Part of a small language model's weights: 332M tokens.
Each number is 128 + 32 x the weight over its row's rms, rounded and kept within 0 to 255. Layers, rows and columns count from 0. Numbers have three digits each. The size before them is the row's rms in percent of the matrix's.

# gate: layer 4 MLP gate, 704x256, rms 0.161, rows 180-214, columns 0-127
# up: layer 4 MLP up, 704x256, rms 0.157, rows 180-214, columns 0-127
# down: layer 4 MLP down (transposed), 704x256, rms 0.147, rows 180-214, columns 0-127
gate180 106:150173139153114127142144093151137190114153107195076127101137129040052134109204140127111138117099162149113080102110110156125213171134082152131084089166167115093166091094116141142171118132126147093164127155146129133125110135096118144144157148128103179098118146117204140153064128095108157148128100095044089129159132111134082182106145166107134133068160142125121144127159146072073117169103
up180 105:093132095182155149137160168141145083153168158124095156128161128182215113116120137073163125157068071054139099166093169110121158139141197119124129126095145094127134079130108165132094136154127144129115094086096091162103057101152163123148142183105113107112119125135181124153143114087184138172153143123148112113131093062135106151109117131187088157161159128089128141134132114150121090147118
down180 101:105124075109139121094141109152126135127141145091186174122088110178130109189127154113168198131120111139113177169142097062149125097079115152195117102129103098100122119137105087137101141113126139121147124121117137118122087101125196186121155179088121167129127190111134167098151097108137163123132108117175120131134174111142173098139121130146093076075065152152124175139115167174134078206132
gate181 094:129126098108151154157095085123094159124108115120136148173160120131166157151122135101103165089170131120115106145101163116155115126145137082054204113152138126162131152152130105216089140123186129119071080133213143107100194135136126170176137145098110060122094119136074189131197129121109090138105165077142177132123130151163099103109129119118137164134109110166124124072099083138071124128147
up181 102:157153157120143102122118128118124149158124127106169152085094125129074104163063152093162092096082179221121110178152116088112134146107134113099144087069105134123155145113112160196159134086100105099158132124193121158141147128143134156159111107126179143150120186087109105151173147153114103113132081131138131153114140145114125114139128097128121174165128046157140164148107125193077136079142
down181 104:168101112106213112122114182059111152147141161119088116075111158132087145207095143183159155135139127138127096126155084125085095101088122098113153107153143160160109132109117134112151138145123107133102092080160120143153188158100089090088136114149144113094078140104115115132093089103159050141119067140144170154133141118154094160113165079133127145116138167138102134099197178136055189173155
gate182 097:154086204121119161122152174112175120188134210126135116122129105141168168090143114147103128157107140151175146196106091083078083143130174114104093132128093131079094130175161129142135178103152173095121148118099069095117122058103134157078167186150092095149093173127103078138105130158088104151158153100125113145136186084141110121147099166135139157156151164150093071073133174147125190068170
up182 102:156134128169121137150113130146144135137100124118114100136087091181100145106088075133084093128107103137109147143124171122172092081222191123098100154141120096146102105082099148128097176107137114127122109122142152107178114119123083121146105159088137093166097057131187181128093137073110163151082114153163120141079081126165174192137165140125161146118197097051091057136118074129110111090131
down182 101:154164145112090123122153118137156149152143059107181091118096102162176156087138123084062080120107079184124105202139081147151091127171153149121131110035061097126095122185152122086120181121109095152126107120067135121140106094119100177137126199181097121133121092156169140194145115098083140136168182134155080160147144148148164179112119130101158154102158120136139177126074107189105171117140
gate183 101:120109070108188152082155115126145141136137053129114153101143093098149115174159127155081118093147128111084161154160197073147116089105141061090106092112123075150127164107162171110083113172112106154127144152118080152146166122126137173099124123174095132135138108141109184168133121148115137057085093130062138103054188203107100124089083123101156123147162095181126119129124170117163155110104
up183 098:100150155082130110103128036128155151168129136128118164108135130109117162108181146187134113132198081119109181105168125170085129145159081152100113123082183071145108115104133143173130053091135066128144160114138075189121153144101151101134185113120115131078172084113098134155073111124195151142120170107064132126074106167084103125166161133149187159082166146090141134163144096109197135088125
down183 097:054149086113097127209149140136165144109133105127136084133146134112127176110146150142118182117100191166154084191109141142069167123149088134061121114125172183121112064135181042156140203135100149116175096132079164121095109130093113127115183202168195111145104138111132123073152096127115080119132121144169165136151148142152143085136127115105117076119106167174101094080141070139139102134125
gate184 113:134120095175096123146071167156101119151097140173174114150111148117160168097127068148157182178099060158183158132120134137103119144178131134090147142140165112164161180101067172141112127112179072114133124097134188094086086089048144113093097122125118133139184144109173165139133106162135077122194124058093130137080130111132079091141146193102139107159157066094062141107180076133124126142044
up184 108:144130074180122077142090161075130076166061202123194158160144184134115113131156088128156123174138096109173129124161096108087132144163136080107163136143137140129130161111097166131100070132134069113136113145155138118100130163017138179122136121157107142193147153124105124128156072091168176119150162100124125150098109127101121156144110195207181132129136113140107123102156080135137094143081
down184 098:133127085142130126111166150083182125168134097065151196095099113194140146151142090125082147190149103140137128087094114136133096136079125157153126143137077136140151129132167170081139129151118091136105124141147142138159140071156137109155142167140143122128101136154165103145149164201117136170149130117158128139094099166148141151125117118167113094120130045122124111152126087109167088121104
gate185 101:153159125130139119132085116100136130061157088141088107186166127103169066156122168082165158163150119091117072114119111117044158118129109170141128169149116119093098076154158184171070129178093127078125153120210168130140133128163141177113158163159128173141222079166109132148136108132145151094152147164110140176166102092144102146129167138119115158109142098130168182114141141096103132105183
up185 101:124145118199149202082166167168145083095101141153132082110120141170127148148159134112171065110121136126135155154164154107122153061130105130106106123120132160149089141081116168087139163143108076133103162112137078120118145173063138025125068148124139152158103154126139132126142130085166078161048090159135153173143139072126079059173105091127192121081098130138084133141100135146113092097108
down185 101:023093084121151138136149126109087165100126169143098091150136141082157125063115122149129119126097132164100116136088126137091058078090120125110194154111139186076106099061101118069060089102175068178156155105094123093121113123199110112086076090116102137120142149145104101150117137147107039133164202135123109141149111140096132095104165128076125112155108171184096097145074142145130120103101
gate186 097:121107115121165064181096092097101147074104195125138142128155177146131081134152143100165159105188152156076086137086151077105130115139101124122119144121054118113116129154153129128188113096193113121095047228116107116122148113104117146155180124105142101191116151126129133103159108170076117153051080161137145145185114121125123110103131117129095107074107171131111077137083128164125162171095
up186 091:091140121128131121150182135138134119179090111097109149132192153130147145142077115075075148110116119185133098091127166093076077127147143182134204155081153095112128123106156130102118134135064078123102113179081173136165109113107110120151084147078127135140112124143158159138180154165140135131139144083150153098160123173144161124122149091090104069183097145167103112119074121079099144173146
down186 093:085101097208159143145171094190171134146163138152136098119127107167150185125076120118133160077167120095086148068201141085135103152118059117115163101159145157121134061089101115124135135110097066069180146114129123100134105161157115158094146122107112119120126133109182142140135121136121131097151120078081145103125150158149145112158137106067091074110175133216127125124181156170069159131120
gate187 097:110111120102132102091142164101093136178138103141138122128114104113146124104198148093124138122194167167181119123122162171132119132171166153118141145159120159126138160123100078106159166137154157138169130148161125184166130131098093065085107183102137094168135158157131111139122120139082198119087131159147165108133179103104096174087125142121178066182122139142201169100131177148134048116168
up187 096:133163144124112135122138083141095097094170108119140094179162169114101135172127113125076118145166143162104095104126127118124173106143139141093140156140105129130110135132137094131109151104123139105089110134176131181142116108125105068182123165160112117098161177135096113154075074110135108119092162135144131118157131045104060214160149163135049111110124132119127139148093176093144204151203
down187 098:062078123102126132152148119102149113084134141112114081073140154106071126104180129090092092129095144201080116155109112169152175132160097135121131143149143097177158109108116057090086121093125144092079133069123151107110063175207121099126114142108070046164215163145136184155109144084128127103095159131177157160078181077138104109136125181135122117177148194112155047121117136161110127106126
gate188 097:148116106180134127163098147151125113139074101160120143124114120125109171145129157135151158068117130104101151142130204136124197097165117102061173096104135173116124139154175147122112198168136153150115152080108107043115108116113132106156131123084128073151114098164146178134167145105094161182139183143158108091107186125166142093099102117133130139126135100095140115193167131072092141119163
up188 099:109162130140124137127114118125171094124189098148039155147099104128148123145145119174113188115181113155161109154119170175124175085084060138104143108127085196137130087124070141121117135148169194180083142136129184089150074090103171122176087139166155118145182124160115154072151111107085098143094123126087138126160087074136132148149167122124184188193126116208141140158139090112142120125121
down188 098:176173098170145137151139127109170070132164093130077085133090090120132095152125102153118130063166150113125113142069170177119182172202078173153168144088111167137081144165055141103165141036149130136146197114132133164157061133087134165091185104182106114089115120120113173149149145153089112162167143157113168157183094097143127183078146132149139117169197122152146134191086088122144208136122
gate189 099:123119151166109143096111119077128104133152124175114085076100123131145139120116092152121146173098209149125180141092122092104136104101100154082158153152104126122141097146153093156135095124125155150082165142209138158184127154138122152166126091134113154157136133207102160141090144144145127150150127116163097095093125094119146162097089101118119142157186114187154116086064161156108107125134
up189 101:079118085117124107135163152212130048125163106108148167135099185131118112125140149117145059163146089123115123158120101152134109121092144066121183143141112146123165098075089051142103217146065073096122098092110137101106185127073127149036137123121198112076120121095072115174119141138148119123083092165137137208149109170076098143159099119168156142117130120105118177107113222150176116122096
down189 099:073146148147129107075176117137089141102119109114137159148149161171098075179177110119148074163127084112089075123114077132123128122110079130153118121164141123123125109155158117139115141116104114150118098140143080087150147082155142102112142113163124131137134048177144055150184166144123163079083130108117164089133072101120126160137155148143139089125137064173036182112125097104166087206093
gate190 100:150155134125192157128099162173110119093165091114096135154155133146203097116130129137118135111144130086184179116090113153005141154072220110151118152178079161125153129106103058153097104123124156088151175091124130119127129144080129117116144145197115091130136107062065116149132125137073124120166130138098166167144073153148111113130164173140191211190093106133108126170058123132166120080089
up190 099:131153194160136138124137114133155123098089175141147025090116102154117051109109091108161101150168130168147116133121165156159058080127097124154127169116135137133219092122119118123128157166151120138079137122101121128139107138161139180083130117103123173153137128164116146167126128088171138104129137132073124103099114152131176096109208156139150123182042135173146095110095096108157122110148
down190 098:086129110145120170085108119116145144109140089107125173165089130082146160120127117064149182104102118227111150111144155150181128084117097145136101177155114125154107150075127161067067141108119138090137139120163149105095110154154104099066104170125203151130163099136120115117095154079218155138109100099075131088156177129093106120144113155132171086084159152156076201109153110095066139131148
gate191 092:169147149116152118125093110129081198088108143153128096148106152094131113138074170087188102137066113121126147133137144167159104116181115073118204120128133094199119099139163107079184053111119178129157168114159113143130099117106129167088142121116173085118107116137082108115105150130120064126123087150143138178139139129082183091084104188108066105133160113082111131115163180202104134145098
up191 095:124204096121148112168134155191153099163210144094091129083110109164091121104163184126174154087107178157122124056143112170140106116109176074106159161128207145142125126171131107112105148126170123094171117160152085141146149171138113112167143100091143152142192176156019094168177086163146134178128133159118147149131124135118071140123147176116109117165108108156160111150106098123140210126184
down191 099:138161074146159119134179143119067125102107103129130054155128138131079118077092136128103185078107112087137169144126093146131126120134063116132132143173114179132108116064122109107163164118133158104097105030080122173109112143097079136077143114175129164101103148130217111069096117082063085145130093120197113184097180158174125120122094087122165148124124119070153124064224078146118148168113
gate192 105:134174143141135170166147129150151104138137127131169137126159107104089025134143153110176157130136155164191092082137106101191102180110076186180138132184133107135099159148072151095119151152129207108129106157167186078161147120192110091117104134113085097132097151162114121096131142082075139115146110048058127122116137057195114114155103139132090117143142156127061100101134138131092203124132
up192 109:103093159113103094176209140058105143154106084148125108142213122112126133202112147148146080130144103138098141056118105126113135169121125106096090132166133093173130066122115092091166083084187118165152125086136136152117116150125121102113088125146120196166095081107112144146097191158156179111109143133163096137159107151128120072099120140133140145065123117100178161132059145133131111197136
down192 104:113186129165126138147156124138126100136135126174126091085193139072080094133078157107067150110116129093155079117141108151072220127194065151081173128131189102150131125168126130140143104137066138115088141173089169193095107149141139110141133158187155102145105134136101122138107150141090155085140149117144118098151107184151076128113169153114119128105175124088153183175076166184049133084128
gate193 095:080118159129107136122144094049085121118080118151131105105156171042166095150123073146142120093158164090162105085123084144103164121159133155139131123065130155125153070143145086084122190112194156044075103123107073133079164122146144147080108169089128102113127184070095199102128123111160179056145092136183088161146119163091153128129140073108145146110097133134117089090132167137127096093128
up193 088:112135095141099109168137136184128096132125100140154117103144118147150142108142141147102123126132130109106138033123080109166112136090129149086115112116164111215131091131129151117071187162161182100146144125076117115129082144112162101070141128147119111161112107065176167091126100152150144069097152135106146095112084141181120159061102091155178143123115126149160059107100102120170116140173
down193 094:160146129154153096116144065121059166143169110142158149136108142193152151140146136143135102120097068172188146088110114139129144117091138089114104089177137116124124118085170096104122098150096148149160180112105130111151187114067147119082100109140151164164104093173066154126149128064116109108129156098122105073117116172154091105133046079152126132159152109157202100148149078094103119124153
gate194 108:140127108118110171170130128161132111143114103160110067164167182075121182123162101178152106100134069141122101116156158104122168086137119115164151119158112125085149105158117116124099148151153141110135118209144185107135072157101108184060144127140146176174155100118121171162187125110098129179104166056091067145139134085089119085168176153173145197131146089129162151077149095168100121142117
up194 109:107171148183143118094119120114149127133206166104141155140117114171116103135071117113158109156123183102178108122153098154077103176132160116104096087169134150133129146139145113099133152139128158100134161129128141122183111098119149130134131112062110138146104180070225088160115126183101147060114154079194123121117113141191128105131101191064142161153143099115094151135100119116162033116081
down194 108:149120115177125143120131073150112129141165128132103191139127100119123116136107100196159111115093095148145088127150081115080126139076144139068107116116072112125142157105105150104186135191139195109098121155102159085142096080153116134094122149156137039192123162138094144128175089200130156149087163075152098103116128098128118163129094218134148195139211135091102144103105118140152157182085
gate195 092:142112082136167164158126098124120197102118077160165126176077125129085165102102146145124160144048144149111121141139112133117106145121073156160144158123154151177056072105146126129133118140148145123129067120104174102112108130173135107132119143165138201112168132063160094115180190092112134141082140163151103087127139121127092091147096163190083126123161093125123159071134169119132152059115
up195 096:131101153162118176120148128102117140153155153127108079099124097143097145113154144100105105086137211150123121151149101146126102126167176102076218156130166099092100122117096112136218074117137120172135143132118141172151070147093112116104138128122164129162091161132136239179076144142133111108201107123124111147141176115185113127107074154134166103047099150123170148119180153123140172103169
down195 097:129101120158091053193128170105106159143142108156146125140101155156129065110089105123126185088160036137107123057070154148151076137141139075147115154085100141119137191088128169124112166152105120142124112147142102089098157150128146126068090102080125134193149110096025093131149130076130098141152120117097161107080111106173174104107143128161166147100126119149094080100083090152165087149089
gate196 097:099123138133113140151121099148128149128111149161077169156144154082115141139129090110160116064148080162137095124089136118098072084180134154160056189135058149131127172114136152094186101224158129171107081192121106212120125141099101112052090095115121158137158148130121073119087127145104182152055124210129113089106118121142168182100159124143100145179126148116118130142124102175073156149108
up196 097:120167153139133149183140083062124084110115207132149094108115206077142113197094105141111093094111148144135084176076108141112128061176118114127162121132099251129176118192092167142116138085131159179137085107121120143134142092104167149075121094122122144131120135077124122101126083126113089139137145162127132156068109161159100097074144150171199144097065116109095115115110107136122108111115
down196 101:132089136089112110143131123129141170125171212087111117130151199107120163098153070131140136076170098183091090044138146144120104145195136103131030141105145118155079146141119149084137087139094132144127134133118145117137156108102189140112088137059088100130112168102121132173068057184121130081137086114170185124103128111078091045149130167105139106190088117144121101167107131129099150161138
gate197 089:096171118148111089094136116117082104188149155106147174094089117182102148102139104112111116122179070151089125149107145089105142131118121091137064118171181131130118126177133153089109108124187114118150106053119167151141142061184136092099143110126124077081171140125064121114115140136113167077104167161094254140168174142143103146181170132154104117109095113206161109085143144169155109133173
up197 092:138153140155137154135143095107125095082184114097093129132112113133143108208107169155109146111073089106151136099142140117108187085132126106168114169147139158136130097105161119083106116120075119197115087138159110141125138152130146077088108087130147151068176134136086192137106134191119141188194133070186084140122184092148167086132075097089136131132130100102084140152125157081095147175154
down197 094:141148112097177139102117169139157111110128165132152041114137118163073089070121073117125093111159153140116086173166154126106132166086084202055121132113061106142156116143107137112120176125111171205077138100147127129147144173110130160136142093156142130144127118106154109090143134060125170169136071182112121138105148106086132167148109141200071173128159222133140092162051128104111121126130
gate198 096:167125072099155085120093115120165129173100106159092128149147090156157100136090068211161112152092133091168145144114151127114112153139170117124084125154134120134116150116112104182129133131079150070116112128120132163131119097091140113114117140164148066105081127180170173126153144080115173105155147088147173114094139101112152122120156059109102087068119174128128124182101121143081145117131
up198 101:127108133144122096100170081138137150160090066104119132092110068105111131147155157168109154106087124114132084114117183075092172130136129173193082125127094134125077164126119117112118122137114110140117097096131072185140129132157074110134117136101152058156139158127134159107162145136120175098122163092096170163133105117127071090111119127080168106149126122211150160149101165094123171147193
down198 102:109145121192187071095094068159140134091133199139114128144145072077122063115129140129081110157138131102101119111151094123114145146122103164123119138114108149143150156116085120125155151155133150173135117097102177123166142166136161079149134089093194156202133118119105130130101074096180114074171184122156173175160189072090120131081083144100093101071086143078154145091125100106102160184103
gate199 106:106100104176146098096063172136127075125105146121185157132156229167146140216087123108120136139177117145183097102102133147173129126117133126144139141168123104129134087105164099161156141160170128084165132129147133204105145155086066081117102162149089163145184147127071139119182149107112119144097124081118120118092130109067123201159146124125127142138192080148108159145157141176119149103100
up199 101:133125092107108151144112106127200102104141125103097182148061158126138096169148112157094120118117116067121184121026161122081193082079135148160136098129146126161151138115109092171185126133104108178151154141094073165111126177132181111170098172128161142131138132141152104117149095098152133090155113083082105117161122077090104119130174139141149114218150105084124097108096165123131113090131
down199 099:137137130190165142150162168169122112098153109190162108146155128157110088077154132069146162166100134140110155070149159107107104191107175131100156144132123129096129107093170115154124183135141174096168222107170089137142133127091090057110134125124099081167122076151154148159148129127111097166142105123082101127098163126046087187098089164127159134099111169157153129112110171127120192070121
gate200 097:110107128127151157129184115111109054135184082127109078177069149088146067147093171119124153097163040131154166153199132138080126080094182119125089145131158083202116149115122106171183175132160109127122151121180092108107079134065154149144128118123114162101088131138126081110102148129128141163108118157110128076149158152142175127127040107149111114150169099152134182151147149170148171098156
up200 097:134156174171125141142126182172156105138113093155116098183106157175140127113077180103057191143139153119162149081102076129109110119092108080127136196137122135119137151153095174081040128166118129196113164118109089131080187167157087184111161129166121097157133111085116186158162095119035130134111170107142110132113088104144115109123131128164121116166135125094130073096121162136107140191174
down200 100:170093147124132099149090061128108097114175100165133121132131176126116111127122083132105104073111107178125116135091174143112161125122142130155130102161189117141094084120117094162162119082152083123074033119193115136125110055126137139126109167175166137131107106124156061130047095113176138101189110087137124093167112125175198140208136147115099139079108150184138067093145063123125116109194
gate201 103:209147158118197075091107110088140120147161099151124103130162107179110068129142104121111108163120148124147151134155178145084128143139138107109116155083155139121088127138082159155131134110100166105178121098125104127169096179103108147105092103157116088152138141104144088139178091075138203103158097143119066125176128097159105123166142110139132126110141162074132153078098141099133117126110
up201 099:159197142093220128090088136109131163114125176145152160132111149129160143119129160136128108138160106123101149134160148170055117128145164141112146126119090134176064194124099125105086068142059081150076120141113101103122162096128167165097077152060109114143126154137121125129138137126161163147165142081080161108161059155140137117140121125181132158142113046125071134120158078115133103142122
down201 100:053126103135173096118092100145138150108105119129136097212118126116087132128120171146153087201113122104153140170101098081187139078102173136133086102152087114112114159097134185093113116118200148117085166135099187095143084143120159126142116112157069134157109133114107177143090134167143068126134101102172145133115082121125157118117166165089081113075105133174117147129112161161125153111114
gate202 096:180133108075100180084163127043155120086106090157132123150155201085131147162142172148162134076154115111146127154096098158109166110134125142130111103148178122088136126145113192052158162123137117107093133175113108153100139141092142071124116139113086189121173145096137146140105112106120154098150173116175127083134148141117136082105097124116128095123113151122155144109114185126161119140059
up202 096:099115178048153115101092148139033071134092176117190160148184176154163099149164143142179126136101100137125102142149153088084139127180158184088121096152124089131139100134116158122129159172071141145151125162155126112119151128158112141064106151161167177147149145082152122065176171137178145120178134114122127195148157120137147082131060142151123124066113135152121125189179135137122117154115
down202 097:097161129166115108163158113139120144103143089087056123171110081171090176093141134107080208103143133098130133142080146114179124136127088138164112124160127159188106180151121155123102101095214111162065100180090152118108175130086104108092139100097072128116175173147199090169079103096092105181140136118140136177131155139150066137086182087109146090151126123058112190135123121112172110092121
gate203 098:131074083137138134169098099144092182192146190140154136115089117110103093151128066162108112073141101113137087124164114143114134165154143046185152144147156145119175178113076138116163113130148137117201101162119166153145149126109085128100128117134124147123098129095130137174128137064160207124105097133150121214120121105135098100119105088145170152129074133084155132125103153156137160193054
up203 093:097153128152137117175139141149130093148093083123128125135063077134160170149154125116183101129090148218113142116079155114090116080128143156106099094117111109117096137072162149132107141139137092129125177134134138150181135147096124113066149136117127178148099129208193079092147131156088024115144173168099122148078183216100156125165115150097175113082115080105096148156127145139100117142133
down203 099:153053122089160105133152132082081130219175235135072113104151115070088128135152184064157124123093122181136104088168152124121072100129148107140123092136147196107157180121133112157086108116146142188132115152154109113108148134103211175145148086135112107146161138137111143113082099163196132128159097141112119178140060116096143112145120111144166158133075172128180143125135107114129126171124
gate204 098:151111136128090079061172080113093185172122139140138124160101126172125107115088114113180103126088075153106206198124100114117129151164125134062157152084128103156156205099109098167102136141070149129131188164074171144088085152122168143131159133130191103069110138129135095124093095138117119147140138150166088113112119114150118143121189135089170104126112166188169133077111158165122125154146
up204 097:115164093140173094115131070172126189164164180141120063096145160094110173142103160094157147106147051159161153101079102136129082171180099178097148161124148113120051114127090117074062165152065123099109148167110105191125136079083126170087105171123111070187149095095117169093111110113106105116150194144107174101147126093185120134171169118116187162112124143164139139129112139137126124140152
down204 098:134120155165108175170115094109133130189155109121081153112128106155129085162142157100113145117127146132084127125071166121127145079060162206067122112197106084111134109162126087224083155143144119147134186181133145150121110189140144122131149183129152086069164165151146159136151137092164088123114053150148129092112150122170157099149132170083055135099121129152130094144131162124127209155126
gate205 094:151127169145118205133092091142089156074106102181084142136065173154079142131116157098132139149189121071137093099140159136110136079110184117105150143071173184108115142138145116109159130119097169090187114154165084163149135141093128100089110131141207108114186092119140180172110126142131054156114090084107064105172154142162157084119148135121128111090104071102126182165094089132129113129119
up205 093:133082151188098117088118125122144157139103154157123120158101127094138116167177156164161142119195112137101145090140113072115103137134092156062152138092098094066114144149140103179133104113096153100158166140112103137103159105135122112123092097146113159116068147114114165129124116123097050207093102098162058135157158086102066131131108144178141080131153152135100129139127109161133139074111
down205 098:160135131155134166185108119172095145080122135171075124088088159148103131109134119138104164085111116096175155085159123131151114094127104125144117144160145217154097142187072140163172129078157135113143168136134128112179105141102122064044125116152125118134090095146137105135124093168188154137175124071128137153143117128149154153080107093139103142166128105123075111145167114124169126172097
gate206 095:150156097138124094096146137075160153140127127101141150125126151111134178123154142175129166150168153165158132086188077109113061104122150175101121157138106119130142180156184105139121171120141146156085165122145124149163118086099087144165138161084143161133180118139172129101106115166142170114133125180093110113097118110097071155093054099129119085124172094104134137118173137181153117082117
up206 096:128155119120103076105159162112102129140121120161101149118138158125114091100195140086143109068125117115135145194153162108074128132172216175162144135124210150084166136163150113129102060116115128114166117131127139146170137094177125140055165181097122144127118030107091144126096121130194156138098153126107112152128130119182085159162130126124164113166126081098119129155138074142160120098094
down206 098:136158124146147168099143132133147138184077079082139090123100101198128145108145101185160104074107110120111110133163126153145144109086110151098052148138102110176146149147160149211083122119135136079141106144120089065105130080139127124137135127155097136117094090155082056156133125066064099132150102117147152097150171123099156081099138108148095201123163153053110065152153132121196120114130
gate207 102:163091105188148106133095116152162100104117123117119122144165096089130147118141132122140145155127096137137154209148082124168182130082104136226053156184109122096079089066149124107104140191113153164132057092139078151094192096186114120106172111101183151145116180156129081144093096115129114095112145103141095099109121109108101101125151178097115148157163148092087102093043142117113099100133
up207 106:169190150144111114140134160113165141126114178187124112122117134142113067169154067089182135128160111095120121105062154151146199199112084091082129146114143099112157139074171133076132129025148150179134125145079127085162152133147136126132196100123172139090089135135094117098146130137155055145126061136141162138111185131179175150138094099098155156140068134225150139095140147154096194129125
down207 106:106093124137147148151154159162087121162125132125114124144129120118164108066099127132116107199073138142124175160113171108161135154096104173117157138115127123105091157100194102102147171066160072151131082150105101079083147108177094181112173066072090184110160109161135132089138180143096184118154142118122138105103149142082134133099137076103130128179108137141133116106094109206104171083123
gate208 102:102149067121086111153203144110110093129142076091127057166190110162150082115144177137122114141161133113083122120138134141116097113160141159146110082142155121086137184119139071058124104107162129106137105084114094148150127119121053113147101141124121144071173116143153105106167121092143111153101152139069160109059069100164124108121182133111155141222141162131105102128121206109126107120104
up208 099:111098145133159171105100150142087083162164098117165185137095142086187147112124116169108152164126133141157102153151102138135152147097138124093178202117150113137134147145185118128123099089106151169105159117071142153102123129185150136122140128104136092055151087099134151074116135167178180084104108125173136097124145134138135213129112141095149146111136109168165109118061111150164163091114
down208 096:177189096052126060147154129096119174152117118116099082142119132142143167138084134169100123141150154155142119123114120135150179108175094092170154089142134102120141146104168117102164095117129149135112182172062174149132128104114110151202098135112112158094135126178140168149102202137132155138158124123158168132142110098126084077171126172140073133071151131154139119189145179153144170173167
gate209 109:128114208116084140163072103125155163185132124191236136122096087180158089087123126123128155086159100112161080113119095134065104072137159126150140103146143107144156156150154069186105166113182123123117148143100100111147093084146134148107145164169114084145111130176115170095153103093084128096127111128128167099097059150158143180087096105109094171160162127123170069111131125125096131076154
up209 110:080110147106096198102163084180147092183111084152155118209100142123125119145170104112124126078206122141135105122079147086131161119103103111103084141159127138190153132121129118138147153157146127092133175151085086098069086121137149203174136155083083173083094090108110115082086123131087139172117110094160144119085105156160092166167132122116151132169133114141098085124151105120095102048115
down209 102:124130183151125121136152125114130115170134152100184060093101137080124097142129132100072148144098100159083142161136063183180133148120115099117119136132118144148080127113098139119103122129117158111133116151078133157144158144105137204099130164142113133175103177103115121180081201097162108124150176139173132147091161102104128124092163116133165108152208135115154116123141190107125158100118
gate210 104:145165116094139128146165123079042081158105142192103148159040110113147147116109102076101141100156134153100158172170140111097123159104161105145103191145110183111099121154068149131117158141136144132145157092196114126095187116145154110192140175183151138131126101122076196148151147076114120125100102167186087132165165033147118174145076136132107150195144134157174139072094186096106194082125
up210 107:189186184148122125118126103122141117157131153146133079133110116143074133136107145160142087105148132186125164107130122169144140143133144167131130093152098106094133120135215150077130128133139104135117094104149065099130116186113132142123201151170143106197072095110204166154152049147082123149086114202124165089072117167156095090086115072158136194137157170112119157129139118150146099147093
down210 100:139173128191147128108105068180145114174082169111084131167058208105223080157095167161152070048183163120120159135092105112197141127119165152093112090191118148137159135114149103131125167131108127118123135126152130152109127153156113104142171093154133114115123065212106138112175087126101152161070092180110139139144161108087095163099170071121107147105133136114136094133128092125091175118117
gate211 100:169137115117087154123120066160101170117139097150129068136143148128098083150080111104135148160155082120122082160116100094101136159126110120130112098166147148117131125170103179155174149141089172146132103131101133134168142066121109152145114171206141176123074099132126141131177106128139184125180142110069130183124103139138046109141110195076118162153057133121145155153107146195084143132109
up211 099:136130113142164183098061109133080193187168116086149093122092129167129157168129123129110042144164125124116120157098147085145124109158123095145085102116149190171127142163192166164117128178111145180071098140096140082130083116121102128105127168104087121126098103156173143185139123153141127129110084095102088176151101197154165068125114106127132149124127069111137167103092145128122156129124
down211 102:128122079088107105137145127090094169199159134085116124135114101116156132130147135064120142173136018116139175129076083140137191081106124132157105126168189121156128066099061144164197101121109160121095111149153167179171146183099159179199140147119115108094139129156133133145050120127167084138101095170153113183124076100178090098193096102114186126132107165143118132154130091122188117140127
gate212 095:159050117171163127132101168131169137164151123233109156111104135096108130074174162177206120120165143125093113163054090142130168128170175119095133125082128153110107121115127093144097122180099179165137139110099133096114132080154183204157175127172180154062167128119121124100163174126137087120121145110121150152113182139034074135122136155101074121146094146075126141076138166195148154107145
up212 096:126110150156098124160131070171086146117118166121097096177081174125151157144116147115148157164173099125124107139142122094087081105046072171136162137169120168100150150107097131092129077115069117095145112097107108130123064154157170124063100129143093062138092107124175132142142112031106167163160083170193114123140105064113112149133086119105119148097100156104098106186211135092138087111124
down212 096:120117196124194138115093086146106087067097123144114124097119105126113146102131139179144148207099152123120114132156164060103133112124124099097152152152133147135153201107116145061109070151142153152139201133100143092126062106163128144161103146073114107067109094093147116143091178112078132099097156141183097139160109168183149136101126127124143109113165129080108139118146147078130091122141
gate213 100:121043117057120119070129122173096096138112132109194111177171121129118099180120169185156104109112123164133168154164135134079118162147056126095128142137097076163102149177130114202165174129117154129117142124145095052176130093116143092142117125108118116106133086143095100141136103142142105085125157138124138132166141156126164137109056162108138121184091138155106140155164104103172092127137
up213 103:186118159110139103160149125068163191099122094128118193108144044134120083151089149120128126175130171111131159146154066104109165147143147149125152079112116131133109167139164149090112176089096124119140111093117152137094138122108086117119142132141094115195137139074115114146125115149104148049087131090120142098145098159180157153133154084170123154126110117086129130169059161129127142139120
down213 101:080101154114179152087128123185134107132100159150175107111135120129112123105067195103097113105140138161113109136146145178109101131091072159134123172124172142140177108117157105176096104150130137069096082093182101116133123199105123096157116131117091062146103098163185116166125146123166149135152131135167088112095145130071078110100126182059150090053147121132139133033150055181190094151152
gate214 106:103164158116189158134117156103083116125155162145130123103174201164146130132108069096112105130190169147089118133167145159118089127118139117081105103108087178206129128096096091138071077127182139130186145114178080115139114115175075096083163137148179149046107112125153140127118133111117128117109157111081140152088143139100130098140137110118147072118141154116095079090186160139111149209104
up214 098:130136141126138104161169137177163144166112083074128157127133162153079092116174100161105093169111124117150106156129149120079109110166086157150136138143125123158184148118156128086129186094129113181159136105136099140207176084123142147139152167106104119127148117129146179147102158198130117050102149092135144083122067122123073157176115105150109130143111165086163096120143129154112065110133
down214 102:152161174115124146143140070121099109133105173161157147150097167101108086170106134218175125139156106138140150136177114045094110101081113136122111144142132106061118189127171126141086151180120127103136156158092093120153099204199151091102096124088101100132107213137132117148129132110101132136116164073127090127113128122103108150143108127120067157165101100130078056135109133127163101129105